config.yaml
norm: "rmsnorm"
lr: 0.00227
lr_mult_down: 2.0
decay_shape: "cos"
seq_len: 256
Each number is 128 + 32 x the weight over its row's rms, rounded and kept within 0 to 255. Layers, rows and columns count from 0. Numbers have three digits each. The size before them is the row's rms in percent of the matrix's.

# layer 4 MLP gate, 832x320, rms 0.117, rows 269-340, columns 192-255
095:119101179118174134168123106130176133070139081137204165171069105160138102160093073117093144171086155182087119080079189184138117159073104173178158107146122123144106172144113120123084083152118125
098:151075140167090132166160123086099111155154163146199132091121152089120131130149188136104151123131111145116128111091147128090117144063105108092150140116119129106176111074150157111174206122177114
091:118102114156161182112164156139138074150131158136126185174107118173112106113161124102130135118167145121171159094124150123092101101131111135141141141120122096140151153139174079135104101084157046
094:142161146180147089115161176125166083109154188046124148106144114086145144133130143036091155110086178152113129177160208114128109117077129118211135148146128122157145176073170115147085175114119151
081:123140151143148089098095162093115098163117154127072158155116143146103082168191122138099145129181155170110127149104075154146139134143091102151172117107127132093160085106137094175113118140120109
103:219159129159216108176090136108114083106140133150112138101142113144148072123121137137134086177138134157117158133117111107132141110101095119225114076147124104150106133096129081104137119098138185
097:118145131150091117124111122132166012145101152163083138153102079143108117111147133064103125077081123120105155163175153125144148147137152095087164139115196105137123185168143151091122123147148181
100:099182116121119156202118142159119180199183148184143097137159113122159175098134132121145124121169074132193093145120156156139125086075078145179118147145158147122161140160139098072129103077104099
092:128178113124153058161126149092090163127166069132105141085139123141130110159136112160152119139167086069078112091128108076110070165121129125137097149139129135094200089144139121119127146172137182
100:124120136048148123098115136142130160126134190157147122118133097164141088109147128158142124129121158101123164101163082147160137177133133179075138176139144110137167132094122130082079157200114150
095:108154085128125129144117097146155115184156137106163118150090154164123157132162097099185033133121143097119149127137108085131153060146117128079131158139144099168089136134091103148102124133197170
101:119180131121109123108122116140151103122033167101096102116097147171141146121137125133123032119158101181061119142140128100133091173121139174092084126137114144081107158114122108067114095161196157
099:146089105118116128143074125125122132146124166102148103091060129081067123135090159145151170155105146141163092111128109109129113163097191106081129097180129087086143123121124127158141105141188103
105:094154151175136134151171108101136151087107158115074170092153062136093142116163140144147128128115100120128129114134101147102101135092072143102147149091130110134112151101118100170187119113079102
104:169114104136127103100172126096141140175144108120150168123196112066112178124073129106121106178128160125132114132142144132155086150100055094184147101135125115101110142105114028160167156147101148
091:077161190083102152118111173092112108117071089165099197146119098101105140135155107094141087066184081146107129125109083153049128106164144173104148048127090153076083168152106128134076169060131090
100:131108156204071128151132125099107126134159120095116104152099123133176180121119095164114156180171171091112136168184127136147077096115101108088079146127139151149121086132071152100140183068163110
101:160145129145134160096118213181100124146140178106080138197145128132196075069161113131138119096144127116099125113143169115146185157066085091188119083117116092149108115151130129179101142133136096
098:143117112130168087119153130154155226097159111169140118162106162129155235127120140126138115186095187124115088106132168106114161131080131135133139125112162159151084129113158158100111109118143092
098:123117120153141075111087091169109136131163092155178138155085130106068118111124092139074111070106136180017112108129133132120091068220112158118132103138178093135091055116136088151118104108112165
106:109144081173132100103164147114162179165108084139135162106190154136101101137127110130152133086130123129151087084084140116154140104142136160105150084176102123173102142152157088162132155104154152
099:131113074139117122124165134120149091159163084105144137097145122098149164101096161090147108085105146139083123091187179101133124164118122163094139197173141120082155152107145132149097085135160079
098:106107116164171103164160140131100151132145130076153140094105123127101169076096074107119117088163145121126139122160104036089179144138114052102182170165105102138131124131181170076113090142081116
104:052207067165055101102131150142076147054171141093167145142164056120119123172145100127140087112096168108080133151125116100154079122119107124123105095119150112125091147119105151164158085111114102
099:157084104137140132068152073164127169097100102125144096148123134077106080094151159083107155129163133140137127099152148167132070063129195124082141143127191142115135194110193112089180052097131111
098:144152103104127135121144171156103121139160099109159132091092160111140053124113105135139118151151133187106146144131112111172113165163121117109171112146105095129090089075128149087123181147129127
100:131109108104208130156137139153096122155144154078150123134090128144161134141109155203166132190142143165106116109088060105171112100110157104133141155095131129169124152161118087213152127099113156
102:155081085194109157133082201097098130124188193151152112121107179139103169138137115108144114161148165103142153141149104167040119155136104141130146169156130052154076121157117121127065162134143146
103:131201044093157096123116107144137116131101130162126130124158070117152153112139091100100155144089131126138114134071103129142166131126086079127140130113094121117150146105139106093125165120102149
101:111142115170144136076147144157132115125116229140163124163144122136159090112118096092161084127136146113157152142115131128138139183141128077146040185078112147166149138123192140161168145148151136
103:138098072153165110089180096115116107145098139152216076149147118160100123122141156141212108165117120114098144144161075176164128131146116092110067099110130151159119123135098054173180071147090198
096:187189099142173098162103184094177121112095137148116124055096124164151103130121113102136105108132122140091156062092115105125129151106085179127046161103115050159096145059165142089142085122148187
104:102171097138177081102173204095160116093153126193146115187081068123078079171101117167120148100113150117119123137138127123113098117081111152146069111082157199176255168168144142126129153129093137
103:203137103112120115104125100145198094159145135088107121098071123124133130144122133186129090141174113086120099113113147067151077140091134162138109111153122117102161146188178116121182123161142153
098:141125070163115156097171124095144176119143194114088017124125070144134125159124138112106100172136129095127128152176138203142130150158128199107094112138113180171204106104140122117069108040126162
090:202116104106153138125094092193150180136102067222140143152098084092124144135178169128196118185152142107195142076135148166093125169114108135093133137199095157205157116075083125099171149163099128
101:112141074150115105108109101122162120137131206153142089080149093114137116099117119146085100067145133112122139134119106131091132088173137116141149134152155139112145188081137199118174138113119154
097:111144125129204149082029141143176113094045141103070087077110174132056133130128179128118096145130133086112188141129119174126139186110168093124170091116092149160161086098081144122106091055094140
101:110133157161127116057099119165102079076176170157073106081107139112093032074102097129166118097106099132136151127132100105140119118141141111150085111159198081122146171112182106133118146136104078
097:137182180146080127132138169177087153116122135151148134150105059182094115176150106147073107101073080127126125145080179058126134085108138138154134111189096099076124167105118109107133136144176161
102:081145154168143126074095151128150144160123105124147143112064131159165156169132127131088116080153160093134123156138077163114146092158145121086090051085166143169126180141119171127094136130154162
096:137108156152131128079094072184169136099064140167187121132081108132105115152137125135075156160128147137134108075143103148084138114148163198119111064127071143096106092108127114125123153151100044
102:111104132187108107125125068136138126136151127142099128103125120154168090163093150144102104140097125108072120183117125135104106120155082123084157124138145188073123089152132116096102185179134158
104:117151111126094164120102079087131071116151117179189145136163088073119120160104132158126149169108197159078097138122135165150148166059115164093078155122096220162180145165148086067152131135090179
097:112068114155139138176103116156098214117112144115144152171109139158180116051155183132137128138108180126132094088143117118156154137152127115161131135207098097140101176101117102111152105104119127
099:169095071136063149165190089105168105101150144141131095063179155053126146128125171157159133108119147073160140139144113098107154149133102084104175122126130127116114131103127080131159150141062142
097:075142113133099151141138164133097143120121122136155144033229108117099118177164145160092144127097115110194102127098168148132121104072169121159133157137085099049137187113125126123147182127126212
100:149173137149074157159090099088170160132122057095073074185094138141091114203112105074125161111053118095159154162129106112176165141158152206116107160104102113199060151107186116169057127099142155
103:118128130155143140151139098155154054183095143168125119136072110139139143082110111136093105131142112148173129074084131100087166130131121133085054213118171149140123150129203104143112106157128113
099:190121115122189149189109148123164091125128134005106118117081145104157200137143107123140083138117082172150085116139092168151128133106074123116058141083164069111118134117053170078096114107124172
099:124134161130051103163119131128165136082172172170203132141137197067149092101164155094154062144123087140149099136104137146209113122195149159125113146109171112204121151129143126124154179105122147
098:152105154177152084184169209097189129088143072114095103169169133109132135167106119119152128174091130154138122152104070167141097138090123086114127071115118130099094159112103103178143099114088149
103:139104158147090123137157077130146107123146077133151123152125089133146126173100097084108170136163135103087212099104128084147123148122069123110163145144130185130144116142134150162140120140154153
098:111187116121148166133112114169140117117055141170070159168117158083117158052092188128167182109153158132111161075060098137136174093155147113146155129109049142215124152068118102091170194098131094
101:103106179137166150141121122153163176079131109132160142155183141146102117149093104149170115061176134130151127164073097130197063103117131114145197071151082156197134205161146121118109087114092175
102:141143118089085188141119180110149141106132190163127141089145104180140153165119090073119083136128137010124083146190134140099095147116145073142144182106089153145073132114213109170148115114105150
101:142175142144097102104186108142102067113112160138122126092085106139164128137123146130087183129166185124094115091157096084124170139129135180075106194131158132138085140122255113130118192146117082
097:162207135152149136138170163101136092092109149103141098108107114132135145105121082160069119143137119112151156114143154166123144148134157160105125108090160106168151122158096084086120177117105140
101:138121128074110179079164127130218129108115139059079048120112211146105169122080141122091107138082142102152120106072148195109137135117154174132136126125111124200204194102113098139122147110107165
099:129140135129156084096140102093090104144109170127140154162075118120055105197074084163174135086142187107138144083117119126120166132131194149072136103194100113120140140087151186114116177158119098
097:160150172140109131141119149150103081076158065116158092097082121113112122090139121144121145108103120142020087092126141192100114124127122163077141142101106087126134136105120127206110158139168191
102:121139143121090089134094107111060110102121139121143136172133149065099138107153095172153116144132142146126138128114125102105092190094111150150153088174154152145112097094141077069182160101149118
101:131146115157093099087125169104138100137109186132068126147117085115184128144141136154076109108172082149113129116157142137094099107130138141065147099144055154194086129069146046096092094108134133
097:129080193141159137159091144112136105146108134145119105124116167151128076139126131149140116152139150111085058154129094086127123185124129108098100168168122086103136133166135090146127153146154121
101:147066157036122129168114169117117119083114098180123100099136053128095121115108092114156130110123084126138159126129086120161128141160162087154149110181113106167061137105188107147143114143117105
098:141116132163075111118147154164196106142131149159170089114108128147199178109116138184149111108161135171115178162128108152119105144137095124099100106110103119090113103116092121165142123080149130
098:154102186127122094089174151166121124122175117122129125153114115094130098164077161116121111146144103129114105119106116163141125128151168179147124107064162153136122135151142147125142123124127213
091:065127152118117162168151168195108074142110068178154119077079127127116109137097099143105127077101127151165148179106101117128121062119159103123186076117062110152166141173142171165136166109124161
099:062158122084119184126056122123118151150110157133074144162165090137140158161165105068114132124125133157147108064171157140105115154185129124150136175159138163196127190111165092095170127157161160
103:161137150110112111138102181154143186118139157106083081097143107113095114070104097153099116127137085098093152118102107139108136101132084137110124113082115095073135164165134135127135099154111140
102:157121100168128125163092111147169127112142103122098162078101146169060122065138142132130115204064160061070128100148095170125151166130114176106140134172114048105130110124146154117172128055170127
096:164137150211128096124140139192098095143206119097196102163128135151099119136131074210141132129043124107155116153111027061135104113144067136117103087193119122134078092122118177195137106108125102
# layer 4 MLP up, 832x320, rms 0.116, rows 269-339, columns 192-255
093:146181152100126143113158162103179133128082132135162129092168143175147146116107108132157185080169138161155123092098130191143102102100090138165166128160152120089138215146164167114147136148119163
104:133166143077141104115151104077121110119112111129181167111156139009130123106134082086136106149168170088153161145118127106114199140159117145137177097181121115159176126135155123097092142152150207
094:123159149130119184139059119120124135192115131120126146175141113131149161067147134100121141125146190176107112125148107135105155171123147138098095114127140151103182099126104107193168132109159092
098:080179121114165097104127178109116107135172151090143142119160141124190144095122078072110165117120136110105114173148145042138116120155172124161085140092114102079208168129158145138142113116141183
084:136141120159133120137078168080071093112102198129126184099128129120129097118165120201136146083116132156142101140133074148181133090118104129089118136147158112152181114143137132109123166156118149
105:100097121106151130129110189081097104112132079173121161138153128181139115124141156132061162119162210157093001140118172152110112154139186143125152093123154145110103177156114014156124156199099097
102:140150055135081137121076140161079078078134088180094185031108075140178112156163133111095142149126146168107102178110124176150162153112142149125113138088105173080140119150115142109108120041162113
095:193170068107125096143147086124145101156078085188069169111058164104112125136168157145091102153158192158142107136127106088103164123073166087153175138136078116136142114147122150090144097058107156
101:158154118121172138139136183169120141060082167128082116147179149093109149176087224098154064065152109098128159140153126211127104150144168168128234120192065122101134091172156125087100106086122106
095:084166044128122194083136088126173136112180175121083129148143125103132154111089167136083139176084100153092130096131101130176122166171107140142087107117159111130110161142156134133123080088130090
094:108124124103070087168091156120135142132058113131185152144041084106121089177118084126169115109109127102152087187104202164139081149143170115158154094102148130189138161124107145165068086126123123
098:128052126100153093063099077140116129140141150137077145112095115205101094090086119123123125161100106097165138142124143091120106199162162119161127079146183173094111182106084171162101064091121110
103:141157062147097158102104188129114114114065114094066080112187132126135071142078078153129131120107084107134159107109072155161163115156156150118138166076142164165142174111101185126124131144119189
105:125121184142105109117147086131162087114140129110132144129121114139165104094168165059145078140073119080190097170159111138078070186100056131149122091122151136094174119116109190138113134105195104
103:170177119123115120117203154099134108128086042075173181103119118094099130109114092150073135144101115127112162135114121113155131122136072091148162127115188157168107116117081170056099091134098087
092:101090097118104115133125140100110087124147133142170162166138152141134198103102134102114159149191104124138114096156129157128154138113168126146187123199157185094148130127130128128155122113165142
100:151139111110076067135110087123103120149111113121127107124115155131129120132136064159161054161144153129107110130177094128166110099105086132151126148144086171092186123099125068142140178077148082
101:102102109178174120106109154155136104094127217120159168095131068148161089076111105150146189143082181081112077160122133106096147105115153159125130128193113057136169082156190150154161147094144117
100:137139102114106149163146064108101074156100116147198162135037063139140089198171131099127159152174019111105119105146088170100144160147116095119109109156143139225131173180140083122162135118148149
101:081166150103156136130128165088109155147170075112128135140110124078144170177157145106140065102138151117171074123178179150127114158060199139180124050120079108125146150120152200134117108107143150
104:107124129179128089122118186203069121089105166120122146176094091109138092135140100124151180210161150172129137083100109092156169136087103139082142177206184124094120148156095123132132130161147044
098:169096123099124204137122105131138109150142080128107138162126121147103138125130153138111130101111117136080112152136166136171084136170192124085162161141179246167062150092098126127106147132123127
098:074127101160118125083155073140148130111134099123076091095168103134114135088160108199085082147132139150162185140121111158094133136149140143124125079154184098105132073106100182144088122079158179
103:208144117125165059158162164085129093102081146115084170131065149104154150117138120153211162129091144120111162149093097052091146157168118126126123139086109124098138142082126064120082087105130122
100:151115122117109135158130165121119076178117136156137110134111124079146080111085129072089138131101116108126130111125065092105128087085136146097146076142133147138194042152144146116130171187065099
104:085096050061163102203123161129088138063117119168098112134110181109156057139160090178144152117146152118132185120099099090158068138196132143077187076164164167121063099141102106130150120168105091
103:114103084127156147136104150089155151144129138098145101136163170168122095144168120159086151109140076140093135088152142080117135080136121094112132190114148144113140123132104149187151125182155136
107:119088121096121186121092092156117160169179161144100160103124129098135135118147117108106085134153148131108157149066116162151202115150167191177102128134079126130191145155073112128082165103091088
102:174126138153105154084190139139145100075127112144121142126111166166116120127124176067137103167117145141163094135149118175133206150094098144127151107119148154024054127138115108078116111150098118
101:135124136119107184090171190110131066120112098166176175176116129097156150119118073119113153092116098148081121148113102143072013127133122144100143099142107152113154176157113139090175131158098052
098:127097162128099138113149131141082173114138127114094145082126137127170137125161178181145093132136150124205112165157108142169065071127161111148086074129136144119055117158169096134110138185172120
098:116109101107088145109141097101139164210169126107109126104090079148194099148144135108135111097126121104130105096105073224196136111148104104124182123157172206144141119119136131182139089092124075
098:152177126142091078130116127108088174138148148111108165089148105159089066126192096136113119101123127130149171098155110098057185167111079102093158116180117129081139148187108151144092108091096224
101:041177133106149100146140126143143084170067134128119113126106108111150130192132109143118091151137171094167087120148128143135162160093173100189088111128129116150117099125175102092118135148116105
094:128078111138117171121129171137126144084122110133083058103157134200150129122118154113127126134163192092097079117194128143197146163186129143128088127085116131154152155149151144138101115104154111
093:110145104180144098138159115079111039160173174061150169184156171127123133110109138090080040165107114110117117122154067127138092135093111124101126085072113118095146082148118124135074058083127163
104:100148130125046116076148115128094106089155070133126141202115099083174118146200097091102158156110116111101116120152122111176107146125159161095141082076120100207146131141151125133124138137138134
097:080094115136141172163201093120153114146147121092159099146084091120135120153102088093110090155100168195145116105136087131130057130132118184148102159170115084118093113160124156116190177149181111
100:094105105167150092169112097075180123147179151100131146110123139118132142171134123141172129089128121098077161144202137153141122126160102103105133144141153191147156142171098103154131068136153118
093:147114100065132057153181099165153094130088102090103109129128177118141107147133105141149147139161146129070073147157073154131110159151103113122138133110162159169070085181127169114132113099069161
101:158131130139088112181087150120096121145107124122163094162055153174211122145133172080129146074142142157113131116098173095180128154106073190113125121107155194139176125110109120116167109081150173
099:142120080181128102122105161109194082121126180142134124142130140176053146181139105175163161130127098112093127123138109113111165092149128106144117104148090124094090113151161095107112109136140086
100:064124141141087092132169108135134157137175140152119162106143111115076111134160084155153090093146079106172190145107096136177115131122100138057158093110133176150123173090109174153150179159160110
101:112168108074095150159122150096112074167125102179133137167159106116125130115100134161117136136142190106085167095104118074128138115141102133136125087079157154138183091074111134080060128137093149
098:133078110212127142107155163093163126119159105159176158101135128116145105163152123110147122141073154163117091094139131118075079126170109088129126151176126143086124131153077133105107127148147156
099:102176112125104132200109145128080154098147081109193122129144085111127162121174129113186118132091114098065091152177150130137166225165107162152135115122121092171161099112166135148131143074158091
100:114073102083076178120111078108145166117135168152108109099152143131160103080188121142092111125101113139136095116134113103155090173134098136144116123058135099174087161155127180207164086125170132
103:177196112106094129122066130124116154097097144083139107091100144135104135118113131047170179062097089149141125111182126121166139144145117106125103193114131057111121116089120153123105129090141088
102:128100135145130106126121159160136137082155170117072145173135159134139194134101075068100083171193142116090144115205113096113131199139104104145152121130113161132101132085141094124187115115139169
100:142126181146149133099104123163113146209151151102113121072147138130174105146063149168118161154131091176127145094162089040112101068084098129047143073128107136096136143141184106134081140159131176
100:103098169070168118153138146078094153128118116147162098106118071171130162160108135172138177173097145062095145075134116107147144128108167198101074078177120114079078169131158166123164149132054116
098:189119034137172074126169173083165126113160096117136104072145147147151095126077111079137113161085161180110124153101116168085117131118147109075074116164132113148094120152125108163152097128098181
104:128092120159083162190138094113115081099166154152119135176129171158163166117169112120118126067134073123046161144152177132102189129102131156064133151118192121149122047168130145148153101123160130
098:115129063061110171161144120084142109104128094163097151115136103202165112158122093163099138146154079103151140234170147176139125107113085089113113155129150108108072156132175050124101122165130165
099:206138086110172145154147102114179070120172170121103128155092107125181192150164129157133111160051063087126105087134125129162123121218061120110107128161110087089103121102066112139145137157140074
100:102107123152112122131191123086125126107140036161146107075125152156068158151138121141090035127157128091144139121163053091111119205145095138142116174148041135109084123152110126180117138159159151
105:105127106073139185066144109128106155171114114082140121163146141115103140144122102124133210193122108126111135174151136151085144143113158121095180138109185132151085127106152139141126095096190133
099:125099170147210122116141095148106156150070100100122127113095134097078115124049103124155119110113103203176096164121171075112151116132068144134135093120084101133104156204185164133168069127145115
097:103144149109152156147082106108154107121136154131165130100176120160111113100127154156182181057127153102117142156106101109073124114168150174112116128142174180133183043099149133093158171149148105
103:079126164062112118114164109152112110157156156080142086138072169081132182146054130089131140055116133090135150170163119127101138095151173101133157123161135128093149128126159138143149144148075117
103:145132121158107125070110154163117148144137156086122114111138105167133119179088118131127094118153073062119152107130157135087134147052095123094142117143077127078112120177137103136128167146127112
100:117142109093148092085081163118033197160120183120152160124116111115066124070122101169080125077126097150104161100125129137139114229144149162128137209160088138162153131170118121140133156181176122
100:180091147078130176125141101106063180152173128119156055118131164084122171162107078159095108115210176079113113118137142144121128160160106113139089073142146158117141151203102079143152137136054119
100:139111143133130037143144150132165138100148138127142140073105141092146171166178151059152096077037134117123091162149134075134114121211135110108168121132144160100096098132162194101150149152117105
101:125109173134134132191183133174106137145115108172116126116083082205091103167118150113137157149114134129147145118136204108181178072160146093144106157174087091158128132144132110137117170100086115
099:137141166125205186133085128110082089154067081150163079135168118094102138115071151132082112124165117113143120158124145140130099177129140076125124117122159146100149152140133137126182116151132091
096:138113113154098093102127125159182176066135090139071183124190082107113128141081144108111204142115127172125131102095129149186166111173121125188173105111084095127169132113123148137180135076151100
099:145120132161149127107130108123090128108094128072169169157160161064125123026149144092130133106155130132136144111132112117129068152120164137151065171194109158126089124164166099123148067118141089
100:167108089127129115104161128066085137149088079113133106110172175041152146081071118171140121162154181124105096117173155140160095099109198076162156096134107072114119146099122116063087161095151130
101:167177073130158152121134101121114106152145180140115122063080160078105091104131075140180075100086140123109084127109145114130104151149109165078090120116138157098114131129106110153165086136169148
104:158076127190135082118100150104175139118141104129124126145121132059131122114172127104132108117124061107128151105092125135116106113135082175154105089114143115147082141138139063100132154112133116
# layer 4 MLP down (transposed), 832x320, rms 0.215, rows 269-339, columns 192-255
107:149098229149129117104111106090156098146133102120110173111178121119132169120115105127120084143092132120105128078125078121171110098104162082115124172086115092052155135146147129130132145131102163
103:110111165121161060157088154126125134102154187149141088126046106146119098107178201080093105136115121112140196117058110146108137131082137149166133117071081122082135123155092152192137133160180117
102:159228135123199104173086104159112123085142154116102100108142101157118131172122107123129151128134074187149149149088153120102183164163145115139097154171123119127177121138114140150125173094132148
102:142162138142118138127102138119153131131127198120109186167101124151122053133186128125112122123121070186084165158123183088126141101139146136128136105125113109131128135121119105123074045095131110
102:142101149140132188143136131109109110145112136135134147157129108176134054171178107159151131101137125134101087141148090182141156170102139119146106129163111099117171082168176169105102130129105169
093:125164159126154110104105047152143139158161133135176118121110164143131151160147136146078130103126134090154151133097084122166098109141087073139106086044080118113102076186108171119176063110174145
097:097093130192089138114120149122132110217133098157148094124168201084078149099052127143097098088166107094143125163131140125146141109143178149137075179177162092089196077125124175135127159148068100
105:082127119132091189165121130099136176093174127135112110130077113120189103103170185152142156112143130182190135113124127095098132164149136114169100169109153094115096133157120083131087143097142117
095:155115114092134137170148174126137150092132111096148171104161176181097157097050050128129101088129131116164111106118150141097145204151142179126191116188138179161089075096116128149107152086066122
102:076078170175141187125178117133113117165121128039064091144054135123135200152130103145105144167112152156132157124168105104176057093142148154149148152145194114077115093145110130131176130111089078
095:152091091082108139107122105103167100109130162165094149134164163205102176103086138121130058147097125147144169130121133139122119093167038101145129098101102170088120155132127144122164145142151192
108:116086127070141143142108129189139119100123143135140076163079123159115150139133154133150145132151128144112146158122141219162099154092114112150153135145140201129117115132180117057142153161075119
094:147082169122172133067135183156153112151094125100120163116132111081124178102123083137122164149120143211145135093057166119170085080172135151120136135061136107151122152187142117120148166168160217
101:129081123109048116108112139134120138146061112130097115149138086122141118155151006196108160123103188114148103162164148139175145092114174106151103117143110158140173105158167143105110160074167121
098:151073085104127175119215141135151126163099112182098196164112133141152146147156129133167162135138064169070146172091143096140108126142100075121102090041116093147139118162120084137132139138113155
093:132070172105090110102152132121095123135103157178125122140170085106217100122118149059161131122119158163129164136136105194097153143123192103126161149115096117113181098122144101100204137135105151
098:148190181126143122138057110152123065143144116178132108081171143126103144094176129190116109230165130112130146083102195179107124093114061172151101159173144128110159095125066139131109161133173068
101:131122104101142166128163017083195136161142146144124121075138195167079135166119173142203108075148146114151117071104147076134082129139109165082100050116127093094121115123119087122116129100152156
104:163135115111159144105112070162072094141147137165125166165079106181200061130165110087148151139124075096161065128139127144122183130117109146116172109181095148121183173138073140161159109070167122
098:116173126126119172121067125137120097099152074137153129160107116156107134096184057116102093146092085099149123125147158165162058102149170127169169092129143134142135101134136193164134066109119189
088:166108114124166124146081136142099102168145133181120122231109115224124156105077119100160140169117162173149135135101153166160166188113101094132161189174064151082146122169123100108123110166120124
098:118106165107182119174097140165141050114164137116095164160174121093141095127142133163125118136140164122219057068147172126129161111110109104105125147147182138074098144184096131179169185070056133
098:125087169100169141158138151120120170124120093082083141155098095199139115127126126131095119108191144166159075193128157097131102122170175104151145083113131175124133136080122153151146142096094088
098:107132164115116127106134170122167063127110090109090097117135132135185108107106139093075135138119137115172092132157141086141170156118140111143137140115162109171120121099109150144080203152130104
102:103183153070103141129142112128165087041092094132116098146140107112182174143161108097135094137118107171056147171121170142154112143111096133168128130116145138127089145091110141193127129115151160
097:127109146108124113140165169121106084111133093101158129106133109098166128111234175155132180124142079120156147165207135172147096143171168143123103141121125107122114152090132082083090142103159141
103:128145085128091079161147129165144092088108115129174126148097144121120099146110066123102079085146122106130110163130135162106148185153083125091170128189158162108117160115102150119128151126097038
093:128081146139114150170118181103109137103164143089091127139137181108092152132124170182095109087103182040139099149115072147119151124158133181133074131101129155178122127141133124120126194098103151
116:138174151149130117126157181158143111054130155161115161125105113140115127145140149093177081157121111115106117102165092111171156117110162157079140104098131175114122123143114115124106151167145113
094:154139133180151128095128148159099122067180125163107122129113105109115126107145161116186158136076134128098134139137136180190157140162164106133110157138159121105159137113166104139137137128102150
094:124143175098132193173092119153183144183105127149152111125138104083089094144105086146112166111131148146131179181088140081101112144156109149130126068086130142198092104108132163105147141092095118
100:123126132151117138080088124151190162161152104119132164133116106079140131189138120133109105123133139124109120122164146117150090088117114077156160057164182118141210103130118063128134127038173128
095:174122151073140122134110080109100158174109163156128120142119128196123068135111114104128197074106146157150097098093149103124188098128176118109117121074117157113130111147175192117105042094130106
094:137152124117073084102127058162110117137112073090124141104130128148137142094189124178133121101174146114174133113177126114144200142064144086121079126127174131153097138114141156120185150155130135
096:115120119157156126157144134163087125148131088164124088089136170138183109139090154147153126139132133055131116052143160139126130140124099131153138147143089080169138066137173135084171110136123151
102:138097132135106130099103126052102112121145181087121123103100073080130098079075186141097144124200183122126075116113099136136124112144181106089119164123175117193178124110144166113059122191157155
094:097155145120098120142105120110152126156147125099098148171186110171160180106100120140130187135140160116142147116112132153149140137126163139155071143231138108109181102079109144094117140074100138
099:171157038165117117108168110073100136184092214144142093110106102112128129107133131120129052123086096116187158170122086101090097099137131111065131136090144154091180160108137105087118079094170051
097:073164095176119112069137114141125172097155098114061152125157117159142156114102085069105110150175118117160134114072110148131181197054203112169117104128110112116145103124134156064051141132108177
106:114089113123143092120147134160133105103139116108131131175147167119158137102115121111135179149128160125135132133178073178172152101137072070096120155114180130181149098096113128161104149134093127
106:120143107141141138165169103069125123193133143110131124131165141081173096136113079131159092211120116107127151163101170178132108149137119087080148210142103146123103122054094117174210196135116115
117:145112083146140119200102141133165127137194097143090133128190094146182109085128082126158126129120179163123131108090127086113128185159132158120132103163206103172139174104073128148223129133158183
093:156126158147113118080104161096145095101065101142120157128154132117181146137147147073124163121151092140165096094116116126098111127141088111099170149124094149153131166131178083136139097112127106
090:107060103172124103133136146106133144172125122078182106124131130120055120081081112157146136111111138148091097143096108123141220076126150155057076154131109098131139095107183191164084128148163125
099:098141083174051131148078103185117179094156140116136093127154097141127136101108144163140111074124142106129109111158183131137120131130045103134120141182177152175138142125119149085129061127049089
101:172183101167135145107139138128131140122155182157201112118085089024069110136090167111082127149133080073106123081078153162131174146157090150152088109102106108186138096123056170168179125145110112
093:163119193128107118134115214123120196103140092139070171120119129120122140174112162130117129119158122120168115126093114174092118129183143143177156172107173132161119165175148136096093147173136204
102:141115103169162135129147160174074082205114202133107090124166130107125196131101052161126140144119120115110080106174147120175140131144133165167129086129142170112117106140152130114172118161133080
107:121087100114102135138079119167136089111159179102156134156150174128110172134152127114149057103153059172141114143126078119129139124109137119122171137193121132025147119101163108184080170117128093
093:122150153119171160147075129126110103154163162102121188165072126116150123187139160130094078179163179156117092130153110124070136138097150065053098067117082122124139175112124139118101086188076149
104:125095092101087139152119142101151177075141133115157133164113128097176122127104088089123128110156112119111140106133106126126130103131162143099115127110118065121105116154191214138146138148062157
100:110120097102115094101129185128091127123097085142154132107048144119167112124133128136106078178153136142135111133163102076114137106118158135099154095148115145100114146153108130107096112127102161
106:076131132158073192145144088066097128105144077166155156036191056146122112158184108111107134139090086118067127132106110136135142142105119130119131176126149157142115077160169113158159164157138159
091:106157204139140127130109090136118097148106121158114092052155191151117129077131142135120051096125101109119150090108181126115134125151204120111131140255152135162160094168114115145096095150105167
106:159129074105151151216134147161096139165129169098101096106137108119067168125090132141120113074104107127104161146142117124114155154136128157143111104103077129174113113105146127136157119160119153
097:084150150166138138179095135103185132133152171172138142092153152138138145156140094131132069140107129060148088141147087159112167156122148122059157144130130155064069089147108111085087168145125131
107:084119115109113163145133131145130122112079154118102111121054112133060152155179164141096119089113107123092147104166211128077136110148100096125090154091148111143140094080179116138155114103120169
101:131191135126115153064108157104131174117163154160130136137144158138138131140123119148169132092109117143160101175186152108131134182163164110149115138147161217162105094118138112110147135168148145
097:140093067117139112126143128156142144104100103074115138064111130096126153138169116134117159134086148167101152169156195139127134098163118142091122148169079109156168127137105099139187161006081119
101:061137154111088163058139153117133121127155172151094079187166119180133119109151149078118102076128091186169128161161142168066109103154139144104102172147148109091110195113104079124146107143135128
115:111155176084122088124101115155165145134157204170139188127186112118116078141128162151151149114171081085183138100103122163149130187149172147131117081171171138120142128134091174085156104149088120
095:100142106151153111128077129083145111118103111181115148125157101090161121127203110109118109124147074122126075080157126133073118137128124100105136068125226163129080097123135070132123075118172166
107:124139043186114136150124119132063122111168141103124171122089137104129118099141113113160161149091089058186135177126123165167177099163055181139103145079160170059151099140119153162142114071119123
086:052146208135098150118151117115171178076092144148102112101098139122129072125121148188118110128105149136109093143122135131140118148037128113125103136092147113142135092140122144101155150136173174
095:089129134137116136117075155108122180101070151087096139113152132088140143070136148131115186126164157119090163072073103107090124140094119137087149082102195156100160140116087159140043071130165113
099:159178167131064114117066153128097094117131186116151082103084059107143155221136163122063160125124087134139129105147103146126109120153133155101138098110172143151142124094113161114135136070090115
104:161153092043131134172153093204115137103147127122204145130137112105097122151113123123170168158153157173112066123136161188054155157154133180138145110137115188104114099175109144111121116079099147
095:098160131157091104081161116080125127106149069127122176100172126187099129161096094116108119107121085163118141140161138141132140103123125067135162130139148144122059118097163138146127139145161074
099:155087156068055113117135146108135087147155102103108095100151106147135154148147175121134163165164162115150151133087163130119101113096223099097098130156109143151179146098096110117065108115126101
100:110163114087151103110112096195132050138157126152114119126152130151138114061112163170094072130152179178155141150152153162104115098092164185136156148169095120192139152099093104162122205166097125
095:120104145103126111132118076093154151083074134068198133139154142153141122124056093098116130121105169164145135097169127144102150140171101100081090170080146098142083134114138123116183164128110086